Part of a small language model's weights: 12 layers, 9696 steps.
Each number is 128 + 32 x the weight over its row's rms, rounded and kept within 0 to 255. Layers, rows and columns count from 0. Numbers have three digits each. The size before them is the row's rms in percent of the matrix's.

# q: layer 7 attention query, 768x768, rms 0.0301, rows 49-63,177-191,305-319,433-447,560-574,688-702, columns 128-255
# k: layer 7 attention key, 128x768, rms 0.0277, rows 48-62, columns 128-255
q560 093:149157114153122174096137056099130154108130124121144139172103112093215128136094157136138122172133135128134150085172139134137130147114080114104126071171128132113153140114112177152172099101142169132118091121089127172143169125101111096099110190148093175098118102101160092153106145128089062116116158140112088168084150124079185129150121190084173104141123127165165073175163089120082133175169
q688 141:150199149134098112138132104092083123142182106126076164144072142060152119095084156097139151120159125119074124140203176141128151142130105094104102084121139088104088057176141135114131130097203136126147160148102105095148091153100166073105164201087120072107099068165116096108149167119120121114124148114055094117092128080138187091169170132102128093098170139106176135129108130137128125135135
k48 138:109151108119117120137127146149071127105103122187091072148077045143120084144130147117095138120158093133093116058181111116102110129155169083116105109103106115060118089167142152171161111085119127165140129172109108122110171111151142157147137219102137075147086093110103078091058147098176131080123179084096128140093146137145183109115092130140146173094167167151117138160107117057134097114136
q49 075:125102099135120081095120142042113100118066096079143097123143113126063157161093125126168146148108102086140112120123104123186179137185115111132160125140099099135161102091114134087151139149074098096160107196120129119117189118100116156112128116163126104098174072101102118127106077110072141096152171123160128137174095029189091148076153163133083069162114149132153163169095185130181138132138
q177 139:125145120161165055162130114081136115161052127068156084141141141105086201116137201132122190109132169087132099094079096155122167087174120139083094157170149097118110157107137192079104061141109115109156171119131110147163152060061108163101145067109091165106147112102159103136085121188179183052099108107084111118194043139169118169092113176089172106128164133156143159117054107173134157118119
q305 110:127143124144149082158152139103126133148077136156157088130129160162113185120103199175068162104135194067084096141108175175111119148136189162109088153171095157139178178152093136111111062128107092075145122112117134215143092098077104163153082079114142139120157103076168158131135091203136157102112131140099153136155057086168135107042108107127146129178152141136128146059088090175178121133120
q433 153:110114106119146058165151100071128133155091136084171096126134132155101187110139218135118193097112199083126118082083090152108170093152155145086143179166140098139123136131115182119138052130120107093140151089114098184177138057100131190112132102132108158068130082096122112114082129199189173058126143113085110120186031122182143141084140152106167124126174149185139136104056113160130126120114
q561 099:117136122176098094162151149124142090170092160178123057130128171151093192116105178165102154150126158102127135147084135145103180154108174176105106140167112175098179137160099174092173086101080106114125103115115124199125129124124126159145117097116093141114155118120101150078105136221156154156100169129136140111150035068117133111061108108135109139138178116169123109075063088153196151130154
q689 144:115128114134151058189136138074098133152079098066170078121137121137072203111098199144137190097096200093095107124102068147124175122154157145110129177157142100098117134095138188111120051136128094107132148118105091161139149069075111187095140094146123158087101118103110100111111126183205177039120127138086127136169052156202127121084143150104162113118162167172145131136068133175135129119118
k49 139:117151174111153121146189155100165113110120132107134128114134132175118223086121207151120169128116151110111134080095055197159148077174100119120075128142158154047138111144108198080153103147118137131142182111090146145075106090073102181065098079114090155079121110162161105147121117162108120109103106108055148122148055158161149145105109170160142154082115088115129125125089095166066135116149
q50 082:124151166120114078145136160147099218110089168155067131129135116114149128133151131138101142093095185079176164091122163161125127117163154137157079132145090122090151175128101071175120146134102116087088151112174059156115184114094123124138109156052128135168100208156115138138125051187139134151147122134141088124147157192186140127100143155161145136133054103028073120125112149068159097088162
q178 129:206073091109171089132135159139119094104099154149127119117100087167161099142126128106164120135120103126155155085225138127158117144163143147104091151152193091117096106132164088093089093126082121172124056150160130138186068166148129081084096114107133143112143192131161078129121081154156129151170102134178145139178083146139138128148100137146173134156134136152168103167170151134107145151132
q306 109:208097169058162106153114184116150127155043125118105119101131119119170173094140140125103085111105120117129137121191093108162147163127118163103126120180140063114078045109188205114150113138116100148104050154145104093144130164121155097082084149108164077117089170124154128138145044141105161165177120151153114116158135164089109113157159139130179078155128179129135165163078174124161169082172
q434 142:214104156098173104121111162186103130100083119136126137065105099151146121095138142118140121104151087175148141065200118106138132161157136147121094139163161077101084091109155109069116120126109106134122045132161150126168086180156139104106079104120118135129129181135113121114123098160126124131195120158176129147166096140153142110122068134137171116140161091147158128167135132138133156144143
q562 104:199126145059121104131109122131097154144038130119057129142113124158111130096145152112131118146083088153162111126139061098146166139118109124151101111196115079124072104135153133137122136145139111145110078142185149090167121169100160105139100116113110135148083214090132106151129083133158197140175137120174090132148147161140153168160133104137163090163144152139217133178075149114143152106176
q690 134:211083152135186105113133135180132152067118142132133149095096111118133122127086123141137146114165076153105139083196115094118131176125124154136081125108152092107101065112136108079113122135088135151093065126140111139177110140172133107101102113131154163086140183155137101132126091167099111144195123147174107172141131147179180110157113121142143138130174149145156128195158116155126149187138
k50 135:103095135155152111129105178104093149143045126133142145133052117128160134097126112165133080108212118159126121168188127157137195121106125182125138199114116140132084112103144086142091123187118123121222141126134157100177149148096118131133111140097145109082102154097122099141114087149200092152195167114067132130163180161153169177152063142124120131112104100117167102132143122132093150105161
q51 071:078124105155124109105116138166137122131085088188161124160126137144144144148139065117077086161089099131149151119099160179165110132117086090134110176134099156062115114092115058115144135102136112116105136148158142100182131162117147148136109088118100198143177121148109120106128197131097119175088108173099133110122078121155092127118142160136131036123079124192106142113078094150135188072173
q179 143:111113104113087144124080051100064105153103121218130081169184147159128155143083115154060116112147165095156153161147115175147129186141108163118127155138110106157150122093075062142137151145180129125166067153123105186163128109165206166091097116138166124165111171135079134100141167111156117168133065149167141120179177124147129052061135106143119157168117170098107120170136103160120120135093
q307 109:076127139141079115122130073125102141148089094143093123166145134180122105149068114173104142120153186139157131133125084150195137171133123160102131110114150135112155122102156094093106149092091117092151114146142110156118111105119144125156113141144112118103112116151119155153096209100138090176132046181142167158176131117115092091089149153126079099141049132084137076139139112130140155144051
q435 149:102111103110063120106098089093086108137085130213118094175175123170125140155085147155086084142124170091163150108168091158150130153183122158120144156135125066140162168119082092126119162155150131112170081165111092199144135112189164132126123096149152124190119142191079137119162165112138118170153064155167146131172176104143124055082115080117116148166104136125129093154129105168125096101086
q563 096:142116132165088124154119067146134127121038108135067097131168108119131083145029104147142140109194153117157161089175094119156190204160103154115148143138131142098137088154132126113114103124106147136154136199148097162136153103181081108118089137152156139108108100149089112131096211087142126203154101153204122117185060078102093086102149091095111115149069169120123100129080136166154152127083
q691 146:113105150103080106144086083079076117154094123192109103161168148120118161138096181152094116145137187105157130131181100139164138164170097154110139153137160052159156168125076107114102171149146120129164076154120119210124116125169158145118142116158126151181087140170076151107144162103121132185132091144143173126178182153154150098081109079097137145165097115142113140141119088166143088116078
k51 146:084188131153130119160112055106169084109145148212129161131159148142173088108131144162051076131138126132154162149139161108119115161145150122124104074116114125105080128155062055157181105116186073104178111130093136144139141140162136216105057096154095138131089114139083097099152161115122148110141120142162136159147139103187143136057140111156149159145122154130155159141147069151076117141134
q52 074:180117113136119173138108167094186168117147093110179079066084086146096114116082147148081176114137126121145099145168096149145202066109091132172186167115145160174106124113095130089098150069121134149169116098135113115158062120079135140086136137137131104130140140083137152142122121090119130136182098123115137103170123162128091142160095150120134074083166143156131139061171089098116113123152
q180 134:120120122143175164092168106165143176074115130128123135100168184121087102120075163049090103107165097075132128090090081145155152117085075174115155124108116116099123097088075179149110141109107148148137093123082135112163169108158124152107108099139139098104084132132084123105125134182121109070155139210188113126123117164135112133123143128166163139134078153178147127106146072107127148101148
q308 108:086176091103100144106119085165170102082113133148084108109125157085109106109135093060103148143151107153068132078085133201163117150136139178134146160128099118111153110109114134170100145104081134100160088122152106108157157118180133151128139115122127128150134101128178164156099163158140078062146092183167086097100124129129127107131119149107156122157051152106141148089132097024138134111162
q436 145:145133104134142159107191103174162193071104119135109149142180160105106126102076139059132084116163096068134139089110074144149103144128143152103186138124107084117126126106119165115089136112095159148154088137081109113191156114145124161083117077147147093156109151123140111121106110146164103097182115195215121132161112189121136154103131089110171142122079122116108151097156097098124149106162
q564 104:101158128151082148138099091167130124099116165149087139107119117098095120120116080058137114130127107112151132081076152167152169123127142199134142144130161106141198132108160150132084129110134110107201100140149059067198184122188101162125125116111153104093133111098121179164101149134141107083121132177145144133130103176090077184153063115114158095121091110102115172101098119038136158074136
q692 142:165096106130148172075179112142146158060104135131113132141204148129109131076100139079117087110143102084132107097101076132163116157127102159096165125147109089113124105118134157131105177118111145155159086154091123105170164102149135143075117058150133107165137149104130128111096111138142086096186138221199115127150136160138121146080123094110172130170099125130139159100188100068129161077189
k52 139:115143091155101121163101132125137159191061102103128187101071130157110112128113184119102064181141108157102152098111086094142186148170102170151102125085092103127179109146098152173026174093126174098166095172122094139093157117097138070136098111090120077119105100139074065082177136120156074156118139117132139130113086120124109140095125160098178118080035123196124144113177091115079177113103
q53 073:165165155154196105147122190162087148106118127132125144116137117165158106086134099179134138101120038077132088178131081133108166122098140142176155183089122127078120164141162105192090142164187155131148127170085138141124119093121131161072122141111183098137106114151194092097087108169105156079124146155159155140111149157172132130116170195109195169157118074089197097114123150123104186120160
q181 137:175101125160118118175116166149103083149100095077131114087134083111032156104123073153100100119131124175150097142073097086146146134119096117123148166147138183151117159138141148164105139132132113137097143133117141143167127185173093107106147125188153083111133142149150102088189085145124109130156152060083159090139114178126147100069081139116153210122067133116123079122188152130132151131160
q309 108:132076104172139154143100201111101100121050137084118108112161089117039166143155117126124115108113103123137095154116145123135120133068145125172161122135098117100078140145071189114162177133153155119159118131122141148131115175119123125070151136119160155157094149163114104176135099130095119096076138123104155137137151138128144144113145147089100140100168170096177118151235111149116186144115
q437 153:160069110177175168168130163140107096141086118112134086099128102136020179119150073177084122121120134145174118163068104069138145126124092114174150176153145142128131143135117174148129133154118135114107149104119158139167104175137136111105157134170161077096117163143138087108155083154090111173117170071102143104133124167109124122083091168098107219131107133100132075109185153150136123104145
q565 096:151119110131153131125094195156082095159105116067103083139138092088020145142100069152112139127082112091166151147066123124094149104099138091158172149136077143130106141178090155141148131162162128110120138123091139102200087131076102140150168179160121113137101174167181140165168110112081104110072139128110152073128149179126125128134159110064116153128199114044136126149193105105117165157152
q693 143:155080111172147156162144159167107068158108138119148081134140100117033164106137097176074105135124116122154107182082114064148141100141083119180169158147151177126109172109117161122136108163152136131092140145115157160153132157141147097105178155178159110137098176145119118107175101150098112160127144073086153075137134154110120095098093171102118195144098174120106078122177155149149129138133
k53 142:115092149140146129128118158118106135145085119152102130148103094104112155123128083151116124129101142125116085127119136119163172133056104147116188090122140140142114127105092084137128097155140117123133155121110098136164140118164092152112150071195165088129143148189192116115194155120124162106116093133176117098171178137142110125161154173121124174141149158109163115136195164110096115169093
q54 075:153093156168147160179148160147148129123151141134121121108135136141104160125139135159179159137173144094112119091118111136096132137080091090155140108133136164198190161118106142071135131095181146115118134089167125118121169133123134184056110164101060103095102201114174147144088128149146130127149191111143104146107138155151126132101076177115166132164101187090135152130134119106103095153146
q182 138:135138146170094147157131120137156175088144110099087186171156074155130156152183067154103138173153160151147134130087110161143134158150098164123137088134140162144135113096135131114117139130128105063076126112107152137163104103172155144101105145126177152131092132109219107154147158099137113149106108103148092127123126154148110131095089154143097154115165150107181103184136164121097115139170
q310 103:131080198177126157168159110149139192093118088067132123111139116122153122134157116138102112184118164129103122076148144147144128101124146168157136150139197146112149164143118126115090160178141079117106134172134149119134142117103130123136128183176187175106108115149222124147169108122175062110112118078128093141110136173109100093120148156141139161075169142084186109116137142097124165137159
q438 145:113143126181055140176116125106126134077131124085116158169167086156155145137166065172097097148130152122120173151081097173139145164143123200147133108143149141113147141096108140152077139164114094055086123100083123105171131105158162140080105125172157145143118122123198129167154116103151111116089126116128112153141126144193136160050087148128126174100184132112171112124165182112113120148161
q566 097:158106153150108122167134135111155151103178117074128125144128122099155128074130153124109087203092108163135156087087131154196137157147111153089172139143172170136135151113056104112101135176181146122088133149148087161106152118114144155116112152145147165102091129128213187153141093131171092131159153130168120160142111154150083124128089133134148147083158142143139125128168139143079159139150
q694 137:086158127167060155198123116111123149084121126131115133168179101188132133135150084173050107185137120135114184130112085147137166147097099190119152120148171140117164111069092160108108146144103104076104124111080095123162143134146143126066128132176182179127130122110173129123145155115181116143088105123127131131133119136178149159079091136142115170113151151119171118141143180131106121124168
k54 138:158139141133082149088113110140150098106132137080104119092166129127139153179098072145124123137148106106136167127143108126138164135192135120071161134087114148086172137113132064159088222107163151071123088105193137130140076123158130094083110161196076170086113164116188099148157104141122131155129144155139083121194121136169170154160097130142142132068104151123207098189145114153156139126171
q55 077:124126170185128077096073122103155114163127187163141104125128187181144093125080125173095107174148121139153156136098133147115186137178063089105177088095160119136074122139130129061153192150088127103116132099110134132161122082178109202113142131094167076118150103087169092155158104113148107102102163150119158086127141123084175150104179160114157070144158107131167185124116113143100053168147
q183 136:146094198175131156150154101159151142192146127181175160153112103143125145125074108182090068162180147111124110179132119108110135166170067111099144165092158173159074122103150094086105101094122121135137116079113128114123109135080132113124154121122087082123091157120136132177137148120123125178141128111186089102100123172095152121132128085114121109168176141109156090137134088168120097183120
q311 107:114156128151083125142172156090155151137128133172156157161139092108123191119097106122117149129136108121155136144150113151114125100135062130114138162116089120140147125148167154076132154083133113097144134111086084131089052130128128122109068146127132154130066115082154120189169110161103165146143093114164124098141131155123105103162124113118126098111173119131123182098165139143146092182104
q439 141:168095171174137165151176105165173159183134126169167135168089096117129133100065099152072065128117160167165130146115102088118150166145073104107169127080117181125082124155152093079139128065110146152125152078112112104116085105126128084130128141097082092100097149127120135171175121117087150177137112111176106086132135163103159129151137124114132124128161154122148100126182088136125087195101
q567 103:132154134172106111147170115091190163133145116172169158158127085121167130137064126098062074166123074146179085117135155136146134127108090140063128169152131189149146108094152119079118172101118098109162089118128116134154103114103119150092102112103113140127118130133135142186185078156104147152181094081156101099156089163161178057127108122114150116129157100090140168085168111132136126188061
q695 141:171100198168141184143153105184166180212123138135144160132076084131132115115088082175054097153117146153183109125150105091133134155133076104121139155101145194144102110148173109067120106084104160165150122113145112097129114105118107061108145175103055101098071172122117145198157133113105092180178126102186136111125150159096160141132129146159143102138148163109158094132141084131126133199101
k55 138:106119084156130159160139172120157104127118159110185094148090141154145103173030114146115123134108193100178124130113154111119117142255159153086145137141111101118145108099133092116116127159101075146132183125156167141141065153136074133132138119141104118101136154113069129097146125205130153144110152150135113140065074139131121099150101132108124094163138111108147123127180113186113127167126
q56 075:148082096115144107173135146146093144180149143120158115091116146096102134080062066120185154090158116152148111143089158100154138091108129119122116143147127059150138151149171180158185139073076169090132153106149093124113096122151160123128115099148062177082125104149140134092120134133064155110077085103167139104155131061103126131131122094117108111120160157110124116158123075180100060126215
q184 135:137147122099107100146141095139120119115162160076126113090138145118136128144097048132180131108138073191132150124170132126115115086103137175089141122167143096165160132139151134109157125162103109129162105124169160113146096116153115134122084127147173149153128152147108128055161135089132163123080101138132092187160084123120156103174132114138124100198159116188115111121214124223202152127140
q312 105:159196078080131116115167116106139108128147186152093118071120149161150147171056122102129101106109044170138178066171176108078080078085198181155121142159177101142136157167130131138149098119107127112153093098152163193102073137126162118131129103098111138079182185147162126129146174137164148070093102102082128120173089099165141110177192134138165147108187073132161107113131044180089118114105
q440 148:145117090107119112144150094113148115129154163107124127067147161145159114156052065098153110110146083162141179119183113132121098060105165166096123113167168118177158159149159138101145113145111090085153092117152175130124082106145126151141076116142152171105148157169141125066157120111168177106097089137103093225148099098134141104208157119124148102158169134169134110143189111215178160100116
q568 098:111167054110098125096152133087167092146200152138107134078128157135149143127115115117106111108122086165090174054170164092079103068093197124107096160126139124133133175184169144128132137099143103067079138108161159238054028119144115091175095128126155114120154188126139143127136114118144143132112072077092117129159103128160137142167205135149174177107129116145139113096166039150138117118079
q696 144:138121098098127082141118126146113142139129175107162152066126162135125100149058061092169124114116045173161166143179084140125095101114130136105140111140159106177147159173124169124129108154107093115162106129150179124123103089122103145128075098163147173138132138124110120036168106097173165115099114141133099201136110128155160100170138151106134148152147167182121128154185096218153168105105
k56 142:106134143144112092137062067127119098142218159083152128102108116144129167061127081090086117113165158178065146076149104115134078104052164207078097122147147091181101098185120133151134125159100092149146118080116129108123089182129139098155050140177095121131139113164121165166090161119155147120072060122138106146105119090158111056118153117123066171172175097126076153122161137084115093139097
q57 069:146131134069150146073157170092104124160112116148155057138122140132115186156126126156157185107159131182054138106122132058192140102073091152138161104178090140145170133134161089124165102139107085125107122144073163107093169131177125127077157167101137199077107133151152139196149190126103112101131098155094106185196172129076149129121182101158123144096174126108138118128058151145168133133132
q185 133:124135121119110147034125178176111109110091154038102046146145136132097156150149092160167119134123086153125171115132132117125143121082147138121143071151146142165091035091194134107138148057113165113131183102135121109133111149176157120104167166086135179089149129097062147095116131120122143109080120128168122164160113086097064077142107105149134028134145133052147101152150146134140108112122
q313 101:149112153097097100032077118186112174093090135099150116161140102125088194185120050156161143084130152131049142157143151130093054126066141164117146100163144137187089131121144126070141165080133145084137134081103113141128094191116175147098168110069098166130133110131053162133079171124133150099132145170137100182139181089135087117144165063149155043154114126092158069117101138103141045100148
q441 146:082150134092089150055111143172091100108092134057096094157158127130090178136153106163130109126119099199119156138142129101123133115073117159132121068174154157196108092120179175088146145080147169097116209120125099121154110130177158128109160170109133186086138120149091171115098142137104124096087112155168104145125117090131054107111133110141141055123150129079125098143124139121096107176147
q569 093:154136118081119118078126120175151163126078161086113117165134099122078153128122047140152146109121138149088178125112119165069140158033123152087112091163185119158088096104138149121169174131125127129142171090103126131116124156141183128118183121085132140114137128127065111122099167118138139118150153165111103146147127102119078075169179088105159047164184124091154084155133171134114090115169
q697 143:088108143117103139074094142175121092110121113039085127166116157110119168149168092130170136115123100196126147132121149122147146127103123157132129042174142167161120100095186142109153131035150147118118221115128082102145135127167152153132146174097129174104143121120092170088092111135096112079094138149160146105103076099108063129121115098131135058132147137087141109110147143115107088153129
k57 139:118152106049138138120128127160099170148169123087089066112122118212109126160144142113182076177135103120132118140087154094124112091070174137092154112128136114149065101088115146090125170121116091145141143155172137151097129136143154161135151213093176148116067123171100081139159127176137212119156123149188108166139114063076079169123081155108115094083162151117163089144076120166136149104110
q58 073:094112176139107164064130100093122152128138063099090147121117093129113060134065132135143121101125117098189131130148116115119095119146129141119131173148122077095126145168114132134190097131129093080158139175168134117109126119138152063116055190129128122119142172113156116148131097065146146093158096117179133150144153101143136124155146164137098168120137152133140141101129148110118121125068
q186 144:116145111159107172095164104098141137159173154105162095096051066097170127105117094145104118127154145099137152192074091086098091123133149140131143081096212159140126131144098165103186120131155149120108106157141158121134130161160151105176073144164115124120070152128186112127181142120152129097186098110167128158156149062076125127135152175126087127167134195115102116101166116145145139129130
q314 105:134146096105143149112093106109174093154142193116166060106074177144121091122118097142090163107188094081133140127102166114079121126149170099137126061111255145111127161120093149093132138133122172140109112136134189150153051183133182091113015143119149137123128129082150137141114130115144099119089064136076118163112097065115105101109148167150113074154115165123114118135133121193128147121077
q442 149:151164076145123169060148077109159097173144152116157066102055099109160105103096109125115149121165131089142142167101137076085125128114155120148134088105222141119142111174103145110195164132130137103102131130153172110161164182194139074181062140155123130095123169122189133131163148135178105099133101110149126151172138068096113145141136192140112139170102166135091138108143106145124125128131
q570 093:114164075108135151157169100133139117166128158160154032067093164146140139125114105146096144093166116101160155102078110080101118116076166148162136077173215140108158153176116143116124133131115135148134167151147193149186093149114156126160077120101129114155129139142142149131134191089138066110093072132100073144149118096083072147136158154149138117158111163124098141175088090167112158128105
q698 148:102151095155134152048158063107172118164155127128163106108066114085135102112075113123119111128153119075161120174089145103098111100119164117145134086093214170124141116176092129133170150113144127132068147152168162106129168149148152055212078126132107116122136181118199098137168109134151101123129119102123135135168112087080147137126168192117081114179107175147092152104180114173116149142117
k58 141:094128146103119140143151140133115130159116103117181120070106128132158109173107090090134102170123138104093097125064129101110088087146110115130160154097167077151143117139079147110173157073164128181160179129132170072149095102113157157136106203156095123140087126137148195084139145140198160133121114104131087189149154108094169140170131153128159157111174102049072051084147135118134159072070
q59 075:102209075218124096123160152123101161119152125195074138113140126089157192171126151112166121140147101143130058143153173142127103141139150057130106132123141163120097114074126101104176113107081133143137136186080125138178127116140128190138099167160122159114125179141104169107173244140159107128123148109160125126122145241196111124118141159140140170123110085133152138152093115145096166117109
q187 139:145071084139170079131182143190110159092115138082182114136165147103102152126096121125204161140130113075103108064145104108128134126115197093125146097134127100102160106081183082115146145097081146132176090150144190106143111135106186103158155144156110218112143161110076161143119190106066136169094143131116079135120112127118106166110166145152118187150177129173133116123113113140145168138101
q315 102:117118072177137125183157091164101130151096191142158073135161052119113186103122152133155160132151130063125148070166133113159153098135211127156136071116108113079142098079184083093181124140095145161133051175089193101096137141095130142141123151134116181163081135131060145170180147147060148170146094133083161111114043089103107102161161119174125146086120126153153184147095103123108153115105
q443 157:095069075171167091154194161157121168088113162114175113110170135120106145113093101106203177158125117062096129095134094126127150136132194110156119097107120116104147101088177084099143128107100125126163097137116184112130131138096167102191155136158094157117124161107045141119138170118060136188110168103110113146092088114086132138094158163163126210117164098148149133129126120127130143146082
q571 095:089174057143140143107217078143106140130117179151134144176154040117148177122159142083165191137148111075112137098144140103100144133182187104090169126132139125110133131108161118075217131197089173127108088155138160147128126125127159085127126110072129162136093164071053106166185129086077176177149126120107133094130074073101128151128181128160182161142082164163126144185158103113100130144056
q699 148:107083094177162109169174161162101176116100167136171125122188127118112141112074096101188153151113113061104132087151103116117162160133177080120113123115112141113178135084183103110121127099083137105165113146119183116146125147095159107212139161150127172115104155120076132144173146112077125212066161081108089133109106116118139143098135138155124208128169116144156109149118114146144140143081
k59 148:137115135181153096139158072141107118137135127088120169127140152141175152103095137126162131153139111123064145135123086168112156164101130093110163110127203159105136101141199077174181142089140097128154097132116149136184108119107142176136147123104085172093164144130066113225133198107056175171149115159092078086088130168150106151142125208132111140124133160161081143124144123110162159126079
q60 080:149098107108139106124103185192138171082124177156167133095100097105180121192138069201142139092100163109110100137096138118098124134160147116081092103164096173094080090092091124144100080120115153152102053129124149097150138102131171080136118136124162077138115115139116123112137128119137102115094125131118099163148180152140106110181082173132125098132159094129144115103118075144109131172148
q188 139:150082119080123103148190131095144130095166107137086160113129138108140147163137102090112104122113156130158118113096114089182127169130151149116169068097096157154143156104136135101160127175102170117156123129079130094171119108108147091156141145088136118115133139148168177146133193114127151098078102174143130181152136115147147132130133181130139055070114128154123144158142109082170095106090
q316 110:197038115093135101128144145077120089145121095136090113070156135176133112156117099115121115110138114124141176098103077102131107140160154145135164096100099155164081113107166135090128091138110161127140093123122110106159115088149132113138134148119152124145086146139121165151116143055122166050107100125096081131128140130121124141139118155107147152114047198123111136214181089058149122120147
q444 151:157068125108142096137139124074126126114161096117111142099120122123126148174124094083112113127122178133132092110075096115155141159193156156140184103102105108169121131126160154064116104163096169119156134070105110120142090113127112092148150149082127137151114151127150179156151166085111131084055093133115123136157124125156162133151135194108116059082124134151150102144195094080190118098102
q572 109:182083137128157111135067116075120108087104080163107140074156135152098124129159113069123099139172099134123150119065085115109117116214127175118138117121112142182081147119132160068076096099122146127157138116149086128146124136151088115191112158134101131169080092126132176150170104052113180061123101150100057105098117135158096108148143165110169153084064152113107103212203077049135105091106
q700 134:170094164127110097137157121136073167142173116133118143148127121139095128138110131115109089126120162145155107106125094105143135135172174152116130080100113099166131117119166158086146086162089172133118128070109125125139100103133138116132131198096127137125094107170131158161200210082104098087102135163119111159149159115172132130144132166149122083089102153141139126155150083083172073158123
k60 139:079136117125114110130096189136167133084180127168125140122094143157135161134162122127070090177146083130181137122050129122141180143180144143088138114118090147134121111159149100140142105152161145179153128192080087106118119173109087167120155080101137119139183139159139163131142175060157169121094113122133135208113160153123130091135088144149139094075082067166140118111154115068163107113140
q61 081:110106087095171087124128086152166096153116166107157148179143111123101130149149107145119150101109159105047147084186089119082091132091093134157104124150113075118143082147114145119147114119170123182138170153138135167105102129115119154121160130090186150121130154145095147136127112113087131170125108054157089180173130073169137095109177146102102099100182180131155107104163092191123147156106
q189 130:128123157161114111128182136134151154114162130073124141141168101120116131157155059092115174090121147116202085121100193100133135141105110088135122121098114078137133058143135146080175110150141137160091100161162130121153105141152144151154134087074121154130133167126142143097205112104114094128120168104097125141124167121134121123114188131120069150060164094163163138106146137140138154167116
q317 109:079123115166137118105152117140134097145119174130140127135081091115051065099207047089110102132104135134153085144149163132137107048083174146168108134125107070114151127121126116108098114123115111136094151147116120118138104083103146055151148098152167140094069150179132165150153133105107082190145110128167136186128133087105101156084164099141093157146170169140167165116180115188137170122156
q445 143:122128149169143102115199111108131162086119144121161164123125100117120069133151048078133158082145146118208073122109179094101090165108123128143126137103140056146143053117119116077110136132134160168095106149149137113154132117134138125182123096080146168139102144127142116153179137085142112160145155112103121153140161100152141147128195120111089091096169113182149126065179151169159136157118
q573 100:121107121137112119101147111159121144145109127148131141123078130082080051081176078084126110167120139083146085124121149094104103109055155201135094131151128082104176112160111130116065091102135122150102106174142134106122125110145129062166147083168185180083058156143119162155188143103112100200143141089144130173150136096171094125132106128112116157112122153175199177091191140191152153103156
q701 143:141104156164140083109178144113151165099137139102179158103121084153150072099185098092132153094122135120215106103131139102131137144102143122147136159119127065117150032143108108077118124130126137166081081092143145142142143129160101131163144104058131148124126162118118134143171137077134105135171191113100105121151178088151129126109210141069102106085174105155184125069201133132120111157103
k61 138:082115098147070150134159129112177116098112144137122168163127106107150106121195085121133122125140155124168121136144135121115161120087170144095126164148096146099111123192119131062100115104108129153183192176163131073193143081092103142100150121176127135144121190114158136076129177140126077176190168113123086128142091126174121163115173131122104145059104117178119135088106099156142143082131
q62 081:101128021125149084128117117133113097130088089089108140181117062121123204141122084145170141120094192131085119122112095115107135149114146114122171121116118117068131174127064118116121132107149130127148135181103141196127139115184120168134129124103162081149142135108126129116115154169159136129051093127146137124055133091129126182128151170116142152112091108143119135132155171107110163150083
q190 135:158082085155135006104161156100133085172143094123135145142070109148115177204175130105162203091151145163194130137141076139124107131101113103094154110136113129130197134132181103094099135105121122179128142126077098075104123250136127116049150175160091118147107138129127146101112190107129136060132108103116129113105123132152152137114099132102151176175066104143144192135126137114078133087166
q318 108:177061040133152031097173134144154094142129101122109139135148121147136118160197077086146189108146138140149118128125146098126098112120148132153184127172168156111167147105146116108127168118166101054105128122107119137104141169126105158077101104168047052187131104111122110092078127121147195125121079100144127153091183175129122148150146169098141164122098141160133168144082103111150144145131
q446 144:159087061149131024123134141114096103187142053148116156137070126148072186220188123092145193113162141145193132114131123170132129125087131097131134126160125126134192173144145122141110157115117128133119127112104078093111155205134144134059104143127089087162128135130159135123091174085132137072130117121127127119084121118146175166106105128107155157152092088167114168184107130100085127088134
q574 101:136064072128168031111144118109127117104127063164117147155107083091078154192190075111088203152133125081173137114094122153130085097115127168165160122168172159120198116142105118135137159120155112091126124114089152114146138177152177162090098141187052111177130129090098134108081125153151154128123110108129101125109176127097120147121121173094094125133129131154139120158125084111128164113116
q702 138:152086072153139046138148129115100092205090071111127155146065123131066189213172113104156220116166162162182116087145097153118130141089122099144130129148119141145219153154164111126107101101093149140121138104111082074123120188091131128070135155103104080150131127131146138106107166104124123088134107149145136089114133115177154169126106143098143122164104087166116163140124153099071127079156
k62 139:117083114147141040148136163136064155153115115081149136102077112116109146139111155115095178148163143113185143249167066151154140122043096143077114105189127146027179191167190108097109140126116135151149131086114127147107111128161095116154122160164099080202113118118127106072157125092094148131135103086138109133081099101062132127121073051091132102171176162099116108153140137174098125114109
q63 077:109150124146123135168141109074105095152129162139174181142088149168122153188135127147132064128116178173180118198077122204118126173123111084132195151106111142111125178090107119123119162070124158161158131099174144121138079121125161130136109149121134147175094147136194205069119111149136081185175153179149143115167168093119166147114105166095082145148158088136081175137146124064169145077177
q191 133:076159093144147143168145136105109118144129094104177123125101104096115103191109145170168134094130084147182141176133179151115082126083155134104157122166132131124082119084080102153076162117093078127115137088124183148117125198112098139098135145129116116144114150155157135073102092129110167152168178165149132126105126088149119099111177095151172109125205140134126135107188065171121161183106
q319 107:119166069141094150123122055110112120129127075117133143109115087114104124204121201092172136133156036169186149195159101187132103125126144165078190174165143098172082115076091077126138112166091092139137181118094128175129151193084079125110122106108108084205220176170142125121181079082096144127095184157124138141103133093126163098134137104133166145118117107123102086139133107130135162050088
q447 154:059167076164117117155121132131118099153139084110149125124086135099118148212117138122181142123113111143193137166124144138103089111121159141113179145167180095140088099084097112126073144131106088138121144101137181152133134211089105163112109133129160118157118174155161167092092069162099136153150191161149120099090102063154095071109139123134178128142176118129133146149162085181120157155098